Part of a small language model's weights.
Size: width 448, MLP 1792 GeGLU.
Architecture: RMSNorm before and after each block, capped logits.
Training: a variant of SOAP for these matrices, 307M tokens, 2340 steps.
Each number is 500 + 50 x the weight over its row's rms, rounded and kept within 0 to 999. Layers, rows and columns count from 0. Numbers have three digits each. The size before them is the row's rms in percent of the matrix's.

# up: layer 5 MLP up, 1792x448, rms 0.15, rows 1404-1443, columns 224-335
# down: layer 5 MLP down (transposed), 1792x448, rms 0.138, rows 1404-1443, columns 224-335
# gate: layer 5 MLP gate, 1792x448, rms 0.145, rows 1405-1444, columns 224-335
up1404 114:480596443557526488465588486482502578463516452512541499420494503528518592516476521507528487622439496455438572477478451468534448522598454401477550567612527515504497487560445568427428497473580590513531520419552466575553476535528504543549420444555529482449527485459459519441518553463545488501628470529624432539527511570532620500502487435471
down1404 104:561465620492498478552464584515579571454507539444559493512418480478580501477621481488521551458445495535473487563532509483477473494487505526471533592531449482497572574546425535501520486529444563492456570514451518509588584569499542501492495436487472497494481507474515546538463374473489496490455493639526558524523500451559489514504511577486
gate1405 093:480505462432612526532493543566459511604498482453556510378534488515452525572479469492525550412453573580434374483506506577480514526413516488494474539454376513436501386429560543570447494505503547457515477534493467483593495437563489472507563485526449447552454465458448450432530463448406425599530513473451483559504448560519442538581514532555
up1405 096:456493536551469552526451484464427566494501474586552525496460608435532516531538323427479545488445470458534425451577502648452509497433501434493511520485568569410492558525476462411459491450361468473420444487456505513472508551516514538509483515562438560556424484528489559514541497527537487549409501427487577501509470445480475474556459514575
down1405 098:500581519501530541514554597519613400489405434485525504508573513398443398453461529550598438530502478508494494617452571424523386490557562577528524490531495437566486524472536543475524470515498455467515564480428441503509407567424483487473524462482463460538482581514566439526466484461531532507478482524519475484453487569590513501508525360408
gate1406 093:510544475518487480435563496485467517498498457575431545476529507511527488547511417544477540414459480539532574420549493436571504416447592446486447474556530421391460527534515449478554478396501576496495615462508419377519499517542470546523467627605546532527481440451555543548508487532538471499422515475509472481556468464510505509438500513527
up1406 099:503561366489503533476567446537563571515477478452512441462504503508457569490485505561469498453510396460464527489522487514530391397510515458556481481580500470415523485518543552442449451469561603516495475487509472476476432508621513488477434464494499480467472463500407458526464478415484431431518474476446604506472456543376469518481447491507
down1406 097:474490531505557471503375587475406469543429538479485490441419517514499457465500545470508482470461447584521523466483449520440496602536535565479484466458588465501490551413484487504557513537455543458493518484490535504519480545558493497535540529381448534534485521638527525498509572554535592487494565553459478479559554443485574528461503574519
gate1407 100:511488470474379521448494413495543458459467501430556566553497497501514496487413522550505460498450490533407484441593519495528364546580499496504394593443496485524475545506430509480538461476429516562442575466437487482541474516473488511496581492508499464495567491520552520427547431361530348438553478544532520573538585459485498523492537534579
up1407 104:444438430527509510480566494571561447515497508463534550600474418437516509568457451610630494454477532545587487419536511439515485507431448439507461497552467502457500454420549543518455506511550358606512519548554557558435584489393492514468478485525586472473521461504537552545519466444544480525423441575539553580434552461411500492524535508514
down1407 094:493498448513493512516555500473461569443555542458402510490554572554494549478475549492509487650490568561504546610396479512520462526536442557508439484479505475596512454505544413484440496482527424463448395505570483463540475501523506564564453477498536532586550461519579480464476489626477401505445447487530510528529482524603461467420537452510
gate1408 102:508548390526533523382575532423554530461385507508517512453447535558435479409553488691498504456466504482474477523562601434494414506483474535494557517476483481520547512524458516505525540485590527440443572457540586553497544560469501457549618495448558453558534513535542392474535568523491517449486466490510488559536448462448559465558464509563
up1408 100:481418498495469464484463375527459476419588453486578493440469432413458374514490527398516506465455508548490512527408513524554420409459528456498526448546533529580557495538495463459528566556446528583498438491507504631453445495535541529543490508552410471506603493525468536496591523476413524496503407524435457571515460537467483426399565550466
down1408 102:586470479434545560450597485509462531518560477497496566387467488540483524491414495505451510435506510468571544529509562425478471504560554395496506470543479490461548472499392573573523515484436533427556452559541477494445453359571441540539450607611499449588572498541484460503542594535490614475601429479511468562488408506462565456518562462531
gate1409 098:570487440473473490520477438528506470557425469530524548540450605475437537479479495395554408566512382528531494414574553539495466386477525446560457456469430504414529503555516540470501575543445540456482489538391446550594531490533489500513543466559405513561459472500466490532469523377426518517472630515449547581548525547576468473467541463557
up1409 094:451515499532498584493558436492468470534612549491434478495546471475447517443524408485391627488514477435437491603457465464444505532588468535459537513539527499552551503443450490625394429469511403536498542480617440481484458518457529535486493576447521514551510516458499571454531432498436513498552347522528520469508449535496542516565477493445
down1409 099:542516443428449450526515467545499540625466499414556490511455492530494533526462520566516437459568479502417558329556510481499499433510495473480482437534545511481485579436467557477507552478555463521434582551459495490616516466457489509492471517443510516482486386541476496524478590385507439495502597460493438535413432559493459420521532537534
gate1410 104:454542427520550473513461529492539475525506518476442467513507433477411536526538541458553469509514445520508515517456427522538518504513516437561468476520483532355502520437545478507531512502384480591532490454398473558483586488490454565489434519501562541533534549575469444497528490498458554397518586494466467398504575396484556575549597469560
up1410 103:483548465486481492623512519620513457505461489490506431559471519440638480517528518534479469508429484460449517486537544537553548564465484519609458520489492468414485463485488494531570450437567548494503603548520623465388489511405424507551526521554404455497487496465561540534358587530467552533544536537443544495541519562494527507468447540592
down1410 094:552524543469452503472566517468542577467528457538442510465548447510543583495464409493515415506586416488460423516500459507497536537542527509411511538557498520481507562437452529440596572503560511481605489475573542510552425570528495461527474403531471436481538483456487546481495469444498505428479570456550414485483389461530511537542427491468
gate1411 101:575465452502478523450542542460494512534621524561538526435372377456451568584532578435498562498490579513558436448478592486438552412457397464435559505572523550459519470501447489512396554503491495537455463475457557541512579434510535535533421494583500474452477556498560407574478552480592474501468528531472506533443471586536440527470469548511
up1411 098:420520531465551602473503547453466462409596536488522416437598523432489515521537480574542444569517496579408519540452524495509544568595608542435494532504568415442505534488541432443514509494447513473460469557483551447489563490428528596512436469511573563555495606493503516502533510469469573454440590519598548442506472467598562376456528441473
down1411 100:535526571546484483487562408497518476562496553440521557574521542451499456428497453455456506468476441586479467500572479627423495554490492442437473515484567528519448447453581483514505531445578556473577440498459494468489480548539502423456508561531427490430449517570443449535487444469535558479668555476525425462506440511470481547454455507507
gate1412 099:499520538518497510606527451556617624573524436487516496468469501525471454540558451485521494509438468547448522425550441484415561612583492469512578536480455487485464500594514436527445499516606477503477534429612527427453542478358589444422602446471510517348436547479502462516514560434468526499517411389512482491507570559507516539373479456455
up1412 101:503436513496460537443490479423549489465464550520470523505503586429504491439486488507549454554401556552413464450613430576481545442480484533503477554577486455495490454503405468449468568462450539424515522384538503455503508502465487494503507479460448429572430502465503469559473553525512406491464540408482577558452445486491596506436509534504
down1412 096:571532520551399546551517538523503549451561573528541485491597524535446375497493470469525564531568525528458449545471505550435586486587484469569508520487518417472507511481504548495447435526625552504476574486458454522513560442553433529498514490515512444535426514478457510528571444518511619510492551531451574445472520500491426582428479491479
gate1413 102:515574464498580530615487523476579459449464485571483528509450473403488567526584522558433532504453572457532385458522485475440542486576543475554380455548477548505470409445557456495451522575460501524453556561614390574520573451516493441522548513528445398459548508516435500454444586513484453555461447393512531489513470456500563515530452409507
up1413 099:468445475506499448515567523526517489558526511545447505475453453550408434535534523485475454544487541460401532497465552534540531537550520479510561478598457484519599573464456505503436474553474475513563506549512415470515414540465544577479564407460542414459552487518545494481428522500453431497428467418596478456595425514518503408429552460508
down1413 101:566475537487506451443545486544531427601434561525548454481499434487419397413479565569461470459529474564493513563617539487459570482528506610453529540491482553549523616391441460623380518549459428496559520487501558565448545545504620484456501427510486536478518573459479522579487468607575575495465564409491508510489549459472496439485564457469
gate1414 102:480459435512469492507569518526561479470449520551505467521522593489473506487528419495532447460493464484555507540605448540500531485411514503512372579528478423517511494527412415484519567495504526559515511440390495552472460531462544501489564560459529474471532586413580509494455488474538491563585565490405581419511485481572519431509586395479
up1414 099:464515429423531469574489604528500582417566484495424376526468520550587525451532505474450548520530498458469546457540488449411553489546388444528542448408529584551556595512536470492369460511554477500543528495592526438503601466484545546569533452482539544472526466515425520510493557499466550438509567596514487375536547496493442505515453367543
down1414 102:492553580518509505520599474496571482516532423487605490485428500480445487542438511462535552507437514573433511488497542462543525527487537438416457665505507423440482450555518491485475383522525498446472484494403453404417485439447491465539416425548473424539525533406551543506504449493638563479493339477523531571495448512370597403594480490606
gate1415 097:399549453494513483477459438481473499538502528558440477498545404454436476534434489497498526412509457433445465498529550472479392443430541484543413523532491389468612494452522541452546438449455574531427519537537504459478507401498555533474537470525481496432523486482511444541527565417632525512417408452508497485511510604525574448502481521536
up1415 098:555537467561483447528529550467454560588586529540488455497479542465511532496581475534505497544503544438449511490605450475542482538406448482472462500488528369448627528485426506495473538488617484492523418479654495483515516412502492521507420508512584554484488476525522477461484433543546544444512537520494491450443485533492476559586498492482
down1415 097:465515509465576531518496530523588420416436509520436464566455444528419465531374525425512478566556472539522492389505471513460546564541443519505548492434534562521452475518574480425522450491508541506472488568564553494513489539540554519455543515490430411535504505517512587430462530496534369602559466505474475526525577528530546493505439558533
gate1416 099:482561416469466446419509470466483541605446437560522596488516469418461495487500397604498519621567498536493496438458521530458504502388492499444506453518465516522463594531494425496543461416518527499578480544522450470473363465516493515537560436531377423383525559541490515451535429493541489490446486395565567455584495534539566514506545550465
up1416 105:527400487537536461488474452544479607474521583505447475457567534518540586479487519553473425499555571506474515579541577427432466494378536626512454516504535577392517495426539557529446495603580430444496530503436535461493527535452582454460558421503514549484521469496470582436571514561513470550590490550520532488525507484449529532505492589476
down1416 103:577533499471512454476529505487484501442457443548555526415510503601473483499579519549498581483471520501493492557528519484483588481469516525551440548487477497534432575573539505408506559545465576512458484543468532619543467562425425456486478568496436467489477512388516490371465555523568564487431523434501509515454433539508490460440512525622
gate1417 102:513484418445478515456453502490550552411518500556427442477570492523548449506501477561555458492494473528571458517472530574592451528491469526541514490503487532422546506397446473591444460531459433486454522501492491444512524441573577532564482502510499510517495445592577509560523477481604517499478478401423489486523428495496533522518541603444
up1417 099:506480578512579537495450510437448492461449471488536511532519526504597520457453480450539538504562615486496550493461570446632627547542477379449467548506555523555561465561522494406490459429504578570530494621500486502491465539448550459485555481489601548472428569491432485539493450508510468498459497517488472520490404480560529507575522444512
down1417 096:469404536487561536473452432504617484489595535596426424466493467483511454589515537510546568433500468605520398642508605445503418486567470446499578471529592464440468502471441505486548502488432466546476534439431512522528513412487557457536495475503501572480495475518500534477429470528503591488433509499474531486488558474469445517492511554480
gate1418 098:565530578567465588500538532556491581513502475541513513518433460428515547658443560474587560548495451481509581453584558539560464540468474502479503492545449548455465470512536393525576508475509426607473473570483439510461494488503495548527535519530518484479440545520513588606497504486538507488461492511478470555506479466499457507541544549546
up1418 106:552521374510521445526530519510422390570490539470483531497589506563511521477498467444472489512482531471526472588438444481471500450562635507489523498530493554490504501528465517485526424436616528465456462551443510509471536443482632458432457555537438420525548458470462524488523527551484474526497583422455591508471508550576497533621448561561
down1418 105:394580524394493479512510518377537514405532429503504474581445610519534491464561471457442514557459513466492502400478552490537431528548503457565511490612532544512486572501460427531454560536392452457525510458580497448483533465481474425577468437448481483626529529510527372421377429544507541541544522603525466428504561441633502437643522448431
gate1419 098:572449527502522544452475435487490430478530538517536527512482508544578561491466534461474461542508540537499511482529496436494470511367531526412457561437463453440538496555599512577448440519410520494461554511494446546492503483525548492561493492478443508493480502548528488561534535572420537469517548517487379501481458505529516432469544410478
up1419 096:484507523547492509478502473436473522552508499545505501534527564441531534544471500411453478443494449526483498478560549548502420501467580514437445553525452500519587481444617600542458551490584523462505440533533549516491410512530457529500469551499450476513402515496420478554390527507636416464379441488483511468477549575493471525511422456456
down1419 097:487520508447577529437529480484426574461559533533542472594539538429480536535429559484447525492467515481566520480580459492447424529516541428512406542476546511461542526586409439507499500413462468506473530464555501495478517607524481525508556542440588559521557428420530566462488527524492549557492484579495505471488572543524543428549609492537
gate1420 101:496471580478495428473503516514465497548461497457542447498515561471459519439393488439448484586502520546470524531555485443487453446584487494471489572481569590522515525502499404448505550573496496489462529405554450543528477517396472428389507478582554421528429473516474531437621495476392527470553456575466436461499478397478475518503533490529
up1420 104:544493460579502430547498360559558523523509531497451437505504504423372484498507463472559509468529494501467580502487486481558492558470581587476464508462447523372435501488463449520426550530456535490459568438507478445478449473478511445540421501506516511437519521331471523546520541538472508472511504472466542512534551581555413442522496478474
down1420 100:507480559505554515482534467569574533512580521493455535461494521471496516510414500558491542462530584427524448417488514469495553468489450489477560486564572505474516535470522505534506537492578397438509485493560560485514405491561587515546510465536443398456593456548384464524384501541497487518509532580614492484469454498507519523471535502504
gate1421 092:441527430498540519592550490453479436532568489380448475470486497585480469549491422464454528536524500457584508374518521448504475590401511520436587529457492501447557508564539537506472536541509541534509494522462496503463527533532503416459557499488550504471439469569538530489519388432419515471433485444528558548430468494483435580596407511574
up1421 092:459543509488463494477453515472491481512456448460467572485401493493437524464530548499474548488470463589514454444498527469560519506510520500538438592501583620535526495552495559524493422545530528519531531488544546606516431450537471557522534495484492466493488529480397418569549505474529498420528498448453320531540463402554444568515531482476
down1421 096:466471427516588411518473528495573512527524529528491424473488598519479457541415456436539493539456441498472549480476532495516491594472427472453509531490469502407489460449548520507489531471511569534554449537470593442476527533504452434413514506472525451484644419491495656391470445487522483631465472528501492523467464506494523519469510495500
gate1422 108:572471533475518583549513576491506473531415545509545569537485526427630602512592447550554605388544454598400578448531456525478506463465542551507461596526357500503510467524433483551494468474543439504568474514544519371462483568554527451507479568527486491478563532563463516403457460482445572499457440560555476439439501457513454434492537434612
up1422 116:513596517540552508566369550516486534536475456520452532462418553477467464495424514470531515552519477500499524544515427595447481596503516482519477420525434461459472457468550593563555482476588482497478560468477551460476491496582481466430533509458572454450364543528538500510517455494443556577461539551461578507589505486598480510413567599472
down1422 104:492500473487482547397450435554482389516454597528477582442534482518533470622503496530427418562533463486463524558570526453399566464423566472532569475585499568498508486511451506560501524487481521476435509452491453528533538497480504493608424470565579589508542445454493515601417504471483530497565539517496502509539542497460545517466448478479
gate1423 101:459568513424464512506470542530498384413427582574496354469467433428422556596462472521496545512559538450621468460502522513492542526513447501541536505536484458511493507472544457544524588518447575474549517478536489498494571434406494522475473540471535501538480453453519473481441529451459493462517503505545460528480421521388486536494452491530
up1423 106:455486414416530489516492454542499494516517446485475413460534388447409514486506537471466451482568444482489554520467493592501458506397493575543455541597456559435492577497453402427509501503473535559535500482506594469503540488487597456541485496427516475481443453436578513463563578510473536509594418488507461617583488485537469573444504480416
down1423 103:484485499559505425444500474435452497414519483451415582414521587445504675509539582497461618567431533508549519483537469408552375523499439478487602481462516536450387473542550494501564520466483492459511528466518463390539443495491550462437415502514586641563480565532526577547460446519442491506475548481449507558437580522459556370577530424520
gate1424 097:538504468431555455538492534506548486496487578543530399450437503444444473528508553537496497515535462517520517478553530513436491471543507472468494443574471498469528529370599518549473398488542413496506545397538580391565413544501483465549549519536549529499544406497486590385486558363465521489522539513490500493584496531571538451466567557471
up1424 098:536440475555479497435550441461510539491516503439537507405606406491477448455479544523483440566440591589555506604494485486552461494473543556524518549494554438438551490510524538542480564416420512450512426516514512534455496485410524508523483473421595531497518500514456466502496433507556442474480521552539506589490517472461462493469473479457
down1424 102:500513459431514568575491464547543415493521427485546501544537506554533539469543543461524510377540434501504493471438478539463518528507498466359505447488459451565502486497514528474438432480441549442447601469458495504505458532396511494465453521447454430583504465499483558447496511542558515500480507485448512468557505502508556464523505522486
gate1425 102:473553443420520542514479534499527544399490508464538442528521481467595460556484485526528475558465555524499621406453510423494516445581539517481591569514505453443534537472508528503398518525494558547584522403519439409522488591484496512479483563532464454485537413517608547521378574465515511539532486426625564504547488488560589397505497564480
up1425 101:581493517545497436503462502545493528497487526538437443436500454517484456464497551526601500548530507546594327473488509454514458414469550516409450515585507484561528495480575521428491435494525445535469556582543439538454554407599480508522486473425569577496518633498421401437580437633616421459501508539465395482402533488504514516457494496435
down1425 094:393503443496543508452520550472464409520483526547496611497456566502463500493477544456467446430510472452592569467512470543511469551482454456608472494431512506506453486503552447479428523478477540526484454491471505494522477520483518538430549483551409435542447472465540556625431524406383586498615584371492582521547503442461480507439476506600
gate1426 100:542484495474461577531461458574484562502426530530565502510514451430505458521413639531560482544467538471588461452557457543417433519508553504542531525497518459476607536559564503446400534459458527489437584446545618446529435488542442496451486466569541449472399480413544450534447569475493501402443479490535513441456433494464447521478541573543
up1426 091:473481528491513392493562555423521421560557427467456505543476514509452500462539397376452538371536430531435508557487533469580583508506433522418459486550495488566478440460480497528532447488527470492567444515409422490453574480524619526556520512448461598473644509472454513513580432541492556560544564504549477531541625541516564497505445515439
down1426 102:536519569424537447481483548556511486478546445508501538551504552439513454520427500474509421564490425522632468481566480501456502486558549485443517583486482533560561564534492472413445495449510480525374503563484511478451472445575420520441487433559530465438480493528461522424456571520453512497478565554458528501519424423400553589472590484577
gate1427 101:444518461517454519428453555459488568610526453430532443503573532451581513504521500473436468477561503480487520519602533493458560451500472468479565487533473479437546533449485527506530474475435560548623452455437574524516453591494496549584552533440545502439541448437573494432549428447538422556512505529433464542480484480519444475525556515435
up1427 102:503477374562468479453459534518498530566483517378474480543487443458517524506517507531447595524522435509575405588549539449424390496436520498577489535567509584357569484541531493509501557424473538468383590582506493432520589404499458566491609455543488520457486463518436521510519511456531458533564437563513527502600539550591467485406457573448
down1427 098:419484438520527512459463491480479445487460523499584430503433571457516538407448522505590553495477603491409563498483499502502496413528542388490490446542487474483440486547467494527406520507494520472503511628451435465560430538467552510537504512505478504522438508501502525521484483397646455523488541427564561518469509497530413562482490451498
gate1428 098:532564616431539402546476480524414412570595491473529576499504515516557496436507460431492546521557509522549506622496468451528507461563506557521537515461558509455532493454577563488469422581570516480497524552524491500559521465542473486497623473520477487434536588516534441454461502506416556464481380558520489555452587541568520543413394495547
up1428 100:610480492535499478551505471498523518479497437436502511470460583515469513464535413586579543505529512515536543456550488541491479466644563467478465485490511487554534467493454466534503505495512504524529619467406573497446473609406505473423560513573488482468483432549504555503550562515474429532513488497483496609431441570547454479487535555589
down1428 099:499522500515421520482476551459508544480492563471535558395465470454550521477540497525410389440453469577530420488561464409532536478491487483561383479528544501391595396467507495540562558529439441478507480547530475492445509440525475514471434494395531552443510567463451477493557407490561485455483496467515444523538530524414532520519484568501
gate1429 097:586543544433450510516428465512406461531431470502534505545467532425520478549460387501499423517424514435516475445535518514440490581518451441590445475515389485488539476520511438448517561502409544502508464419383443442528581519449550546538361348599486563508494539530487547529625506472500512519544505524498501535529433487524440523509456544509
up1429 098:503567519576456456535415454479499526479600464472519548507435569488465564605467526606465519447553499509381525591543490498411523496477540429521449434507546440551474473546592461559457524563448504600507503476532459462520493521451499500485506445490565485573436486545567457554544477414486401488468630431424480529518484563477512486514534505512
down1429 096:514477411487582552567554562497503621479470485551480491506533491487486477520559567515484536468439438508574429474578500528497531590541498527490609524568413512561448506471417507430480480425584486485492476515538488633450505548483446540448561596527428525441564484459494508474524528487498513457466500492479508545552462567470469529553439527469
gate1430 097:404507460530540446458520486451455554518530489567624450449532520460409481466529475498519487498511524573498429592437462533529437593487496486606494456605583524560498425594428540476480570495583480500492486524590428554447559430450518550477492495474509486535487497600468580492542456450497539484625498535517454533485523492527402429542515528537
up1430 096:411490458538550466567563495490504450456534564507506567479502598587510555467539474454550541466455454470388452451463537510544519553442467520434534465505576466530490415461541505440465561446546627493447549599508513409509445426485479542499515463554470452527501393529528481510527569561434528427529413524452505591505463511452543435531431569466
down1430 101:506589464431545465527530532427528544554536492451461477550489504546463487510461433586591484587500582509527513433511425477492509460461564555472479484537487528551522497466435434498516415525471473510491495504544477532479483523479547441550485520495572525459495552538548501527498473528539466553461474426502440484567580487589512537514473505502
gate1431 099:549526540536448584479548485486525591407523519601520475499455577389533504489480477518523454548526517423449515491561471588426518498583570441528472424532487499578487456549504471530490483465477447556476472555533496484599481456487473469437433504408470516549458530485571457548438468462483568402464557541468546403551422437481436439522476521478
up1431 104:559421545489547470489523512520538494501482454530537464441489499436584518432459494484454425530484459458456532446522334477615532470466438501575500500522480538411493421469401496481529561557513531600506497549523532421536430465482445418537500571470495579491529393484523537482433510481556435457483541544454563519601534511448541572557397507496
down1431 102:531609581454548484500552609521525555511560480483355500488400488524496548490514387534524413549570485487581475506460534488536558534520462498522596531579551546441472650492544509364540484570478535499434529369551524475495522471618477628463499606544543487497574531526546559582474595488538444527519426414505455483545542479496471505459600441551
gate1432 100:589556450491487470468511481490493483497486580504492487551488466534521344451512463481528485584528507559456534470598431478470492594430468473437504475522501504465492582604513521463486511445523461516548499427371454505487548505550462479581493487610470515395432527569526532454575415448561444547483444434532578503466508489502625516390554526446
up1432 105:458439504511520575526510518472503531491578496520443546540494521503518611417496461530558487542492404433576478567538448475534558452529491476531522540497437420560499602575568462578533517499569457561560495461459480541541515460512572509492405547462474468443551470462353481454466409516519506509551531406482483515535460468515457539474538502558
down1432 105:457491461446527502499461553500451436593449503436516539438533554593435442461551469505583496490474549525463604493466552475509485520552541471609527455450527582506576504508520446486446564415449571502416496586599515425409464479571450444534467514560497499530521489480435523440503455564468498534438450455441517435456612524405519421485491442431
gate1433 096:476518387483564471419508512549475498555508496584519436503511497463496520375529403504435529454506574465443541434490541438448408611482471458490600521526544487491542575557518424575471527434594601449485425472526459499532503458502500486569460489413530514458448541440482503488589471515426455493445515553483504491509534587534534502495381563393
up1433 099:475469484517597549550417601547552500538525499543483458528504493536541456508503446524512556467486502539513537512452507415445528500467466562445440499519414545478571511609485463474497523533493416490434422416466532474530562419590528557645422481519449501438506487569475549473445498468534474390546481506468590393570448575527498527467553531494
down1433 101:485458485484453428443512435485537462443480494530508550499457513500469570529528571405476453463487442568491496511596516612545527592508464512573542489495505492469586494457471457534467472473440479598585503490504485510488549561489503545503451595524605505426482464440535493504457538561635572462612508505529482520523495500506487505519520564506
gate1434 094:477560524526509561532465566537508532513496448585489513475434524433518548458501500533540516570481520555576457401515469351502588508466547531609445560413538498564385464497597519484571556480507460441593500460531492474478479513428402510427509478526436486397485423533522543580513494447573460581548421470443488481568476556529495520557473464537
up1434 095:431546636524482503532461432556489569500539483444511456525461508515469522522535456498558462506513462440408506555548538540517509584508474542443497442489413534480548430409420560546497474524404484454550474530494461507595580527509524462543438624581514444546473512488531460409363415503565523525524541497533445605449557468492541513493472469465
down1434 097:484563448508537472409454491452402426497457393449488538532477509562462472451560480475542521596508565498573424489483521479579500487462522422557481520485509544528428586485515430477440468387475478547483516431472508546392528488488519496466534446581467469557479461447333498546579479453463514531523462494444467491460530613509351460521464457585
gate1435 100:479570493449506573527439527425436351503476612492514522527376500509533422472491438530490485590521515554486564438450451407459487458464566526514586511468451586547511524555520484516532503545544494586522448511496546499491435428502459471504530528536566519449502378405523509487453527492547462566569580551420439568531561485544465549509439513541
up1435 099:511560478427477473404416434480534462637553474500544487451484578541582537469446415566514487459521467490538494491530505501548528407514453463478478460493532416478490432515455415582469527496493471560476534472502398485499498500506534580521516504465485541515502449556462563541505514474601580462469401512472440577533564518489565457470526444495
down1435 096:549455526540460553537541618548424518478411492472469463564517472491581512455533526543544499541405570471516486562471472551516472559484484557509550519510523541432475568514539551407475508604506560405458597517456520491488453476481495380437515491516584519505490533537471518502474542430478439501542489568556438461423438506494485493535478600451
gate1436 098:466590549509519459444504482458547518441515482517519529513535564447530529488488557475574492606585526531503471562511399483544520499439483515568483510579463485357494504493475548514478507476493532479506498557433478502482584487486489452407492538517491532542458527462544489428579549494458559481587531539474420583460607472527551582464444494448
up1436 098:563538521433580526490449438468598476406485513495456485466521484511440484548497478597410407475438430561464459440531564542505499406464520481484538477431556562555478578530442591542511465511481462506490439502566591444540457568523490558558510413527537574413583419546444486508375518397600439581500410525536504386380516426445518471509558472530
down1436 101:455560524503620474515359548465518509426501503517552494514515565534498371489582531454530536518462430546502469545533536528553503556561578455549491498427511596589423420536478510547454415595572529462472497486505602469434436506450510499532401563501542546519490534594495477627480487429567487537482595470445425474508522409448444455574531616457
gate1437 097:509493431429574502599473497489412582506484487523486563449437447507478427521470514491464540447422519513495530567483482540474540568451496357581545516560472436615528571500581513531607518547480509456472480472486572563524445533416493496502460569504443622564499484416518470560496491461495443544444505484516475490454487491511599495449499436463
up1437 101:459481490493509446545490473416489491483474645422529518506479440556482513465556526529489535467510431480517423485556490487497467502505509476453450441497344493436505550593454508473466524517483426522473463580549438498471458495556593504548552473496555417509448551563471559442568541526444532482536528511465465538446511503460527501575476501534
down1437 097:484573504524492547598533455564467520548506364527557511503546591538448468478475432434470512518485531467530464574477449503384485450520523433588497486528582491545586497423512571473558525503538531494556475442439506458492493552489451438468429502515565575478548504468496453515477494490526544560431521455487535461517471542474459537458541505448
gate1438 105:452471483459512441547532541506524554478462468593481518531454542525441549501473548504609466466528554509527434586439532409512544484520516503531496520533467488441445456531486488457587537527561523450495538466551503474643475450503508514566498569494427656496570385424507458522607424502524481495545542452539436493518575436430493536483531437455
up1438 102:530532549444539481419449485463480402508563434441482394439477553411488456582569560544465541429581560480539508503548432487571464505590394453456543423495497509585449473530474360538503455509515426478425488553507554590443509511465555497430406535493532488547472649510504465448465535484524496518463478522495519527490414576459536434551562575492
down1438 106:518549597498495518539499599487534595484439488543472475507544492520491544643385548435590537529445519541482511528468601543513470468470408429432491551571412474434549573393491512460595493613479540506493476481490465492477449501573433495462485515489560465576396563553516438565419570532573491554512551453525397552551489523502481468509454486539
gate1439 096:569461459427568434546394461503497469527526404403542438474505503489425507541467541513525532486490540575415488462542492500472504466482536513412507498516396478415581540437500438468537524430403538498508506550483407465472512496493561443514477450529539495531426486484477440559522499479458535451429445502519564573455468528569512523506499610462
up1439 100:544562441366509562397467413435444446507479444486527549490562460483551480429429581543437447573555473489454474486487421435588436498441532529449470547573534513470557414500517544563489514472483533494469480567543544503438473632384482577539513415528489552474561596529474489551562418551536424576462531492563513368462459442601560472549504422497
down1439 101:469490547579455486541576563533565575550495510537537557469439564499480499491499495491509446503477464509534531568490602591498596510620492457465445568445517470510475560538486457510482454542461461521575514413491578426591481496609466508457513548487487455521506502442604430497529498446503475488512562527389417545457637512449484467506490596544
gate1440 101:401426472440443521531556489484493454411443524558466491398504524440445515490587534517462587361466611426499463641525474554470485490569459562468550554439526563546514473446554509510438505587533540641451523531517503590552463562531473564521503515586552400495536385529440463442528574474526579470561510468571518508476453569516428470537527465433
up1440 100:437477508494460448533487547532531546580468478560460526500540584553561542567495475473520446605478483424573473554441550432548480501454511502528508542526526499550509518471543432485556479555604541488624507559566484552500488528518462451470497534544511531581596552616493509519542510534536478460577385548518426524567410506470477557492616501573
down1440 101:525540440555559483504498499377545504575486471459561394543549466562441440454430449503581623534467467469410499589509433530514474530535569553468465409499497527522495438484429546545598549559550458452491505507562467473473543484403487515533489512432444484529451477509506555508498505570411504611500456431420537545459531445450546496545444452621
gate1441 103:508488555480466424469551534562484580495377581576465429495579488526502572584593469479459421485428521443453443553536525529442450585538473497535557448525512588414482584557459620423526480530455433425519429498466522529449573522582476452512563411440453397458509498528477498520438615522498493536536478550486464508466444517397489575551496461487
up1441 114:472522521532512579427462548492462477510610453544511464529536555577405414396507552501501553580603463501422612514480557482516391393479547547513417547419464486437534497382525458574549465503523552574578536524557442467530496404498505574543386552628463639580570469502511537453470450443525542488492554448531478471503495438492441491507512472460
down1441 113:474511480486447534568430535495543506481508569469460561573588491451552554549484582496483472419614468444564521533456494410487501470485460497479495494574416542597496497437544419571441511490494525467529519459536419524578480558463479522605513455492542479434576400511473528508459459444496610491496505496497548424509438383533485489463547550503
gate1442 099:422544580537459546493487546522493473477494528612483472518459522445531443574433545535407618524576547557457404504485515458476448561489460517498527495549431491507478491495560460588510561517495593426516522490405529448451502530488448511474507569470497573535504517498487577497429525644505525465592418537545523467490564503507429462477528385453
up1442 102:481546494443556406443522533454532583508447473344455479508621450520471474504541479431592425479458417497491550484484417519478467507475470462403474488522469538470437452433498489454476366474447506542466521511482473536524466482526441511564523417433449520560558490430494576485557542486492422425456553408481510455550391530521468535421482591480
down1442 102:466521418509424470461533541485469474458490485544590479479461488454532569554472462454447500462416524608532476503517529511492472627535520556493410545454458508511401494528540528575523510545476577461488446515461537455523481414457537637424485564510372491410487482528513521503519519546494559526472527480600538506530544494554477484472499451541
gate1443 098:483468465454530485498415464517504479522501662480469552484483534426449449452591525511491519538584551437492510522428473530516561457410457478459609468528478511389568519443352535443460549514473483520495536494444469414574419414463493375586591510399492555494525529533484440456552444480444591483446532476512514480471475522451545508437517537443
up1443 093:448498488531431458415462515495495450447523566535517568554547386603508520583492497389495557515582455385527539445550546551514503448443482497456564564538456509489549590448502489533432499571470496431452523512420524488607528484510465482413536501531551501493472524614466467481486531388361464447502516510375539547445466492539545504443476452461
down1443 097:480484519481511585503533538502460559551522524534461490520475438523475573480457452496584468579472459539507533494513463507567448481512506544526409535532466555574545407541523536492492513549479476497491477589551644472479550503458428494514494432477519513488516533509496540493499435588468494602560509535491506490585481514447554536537540567587
gate1444 094:440460575508588451569526429458469552495561443544479680462503516586519563422501510539495616457426523500487506560494452539517542491508481475482525604439496519580384462561436493474455530539572527514542420576444501456460514500523519504533493426489535505484525512576477428397554484497477470478596419542469515442443525575476484488475555491536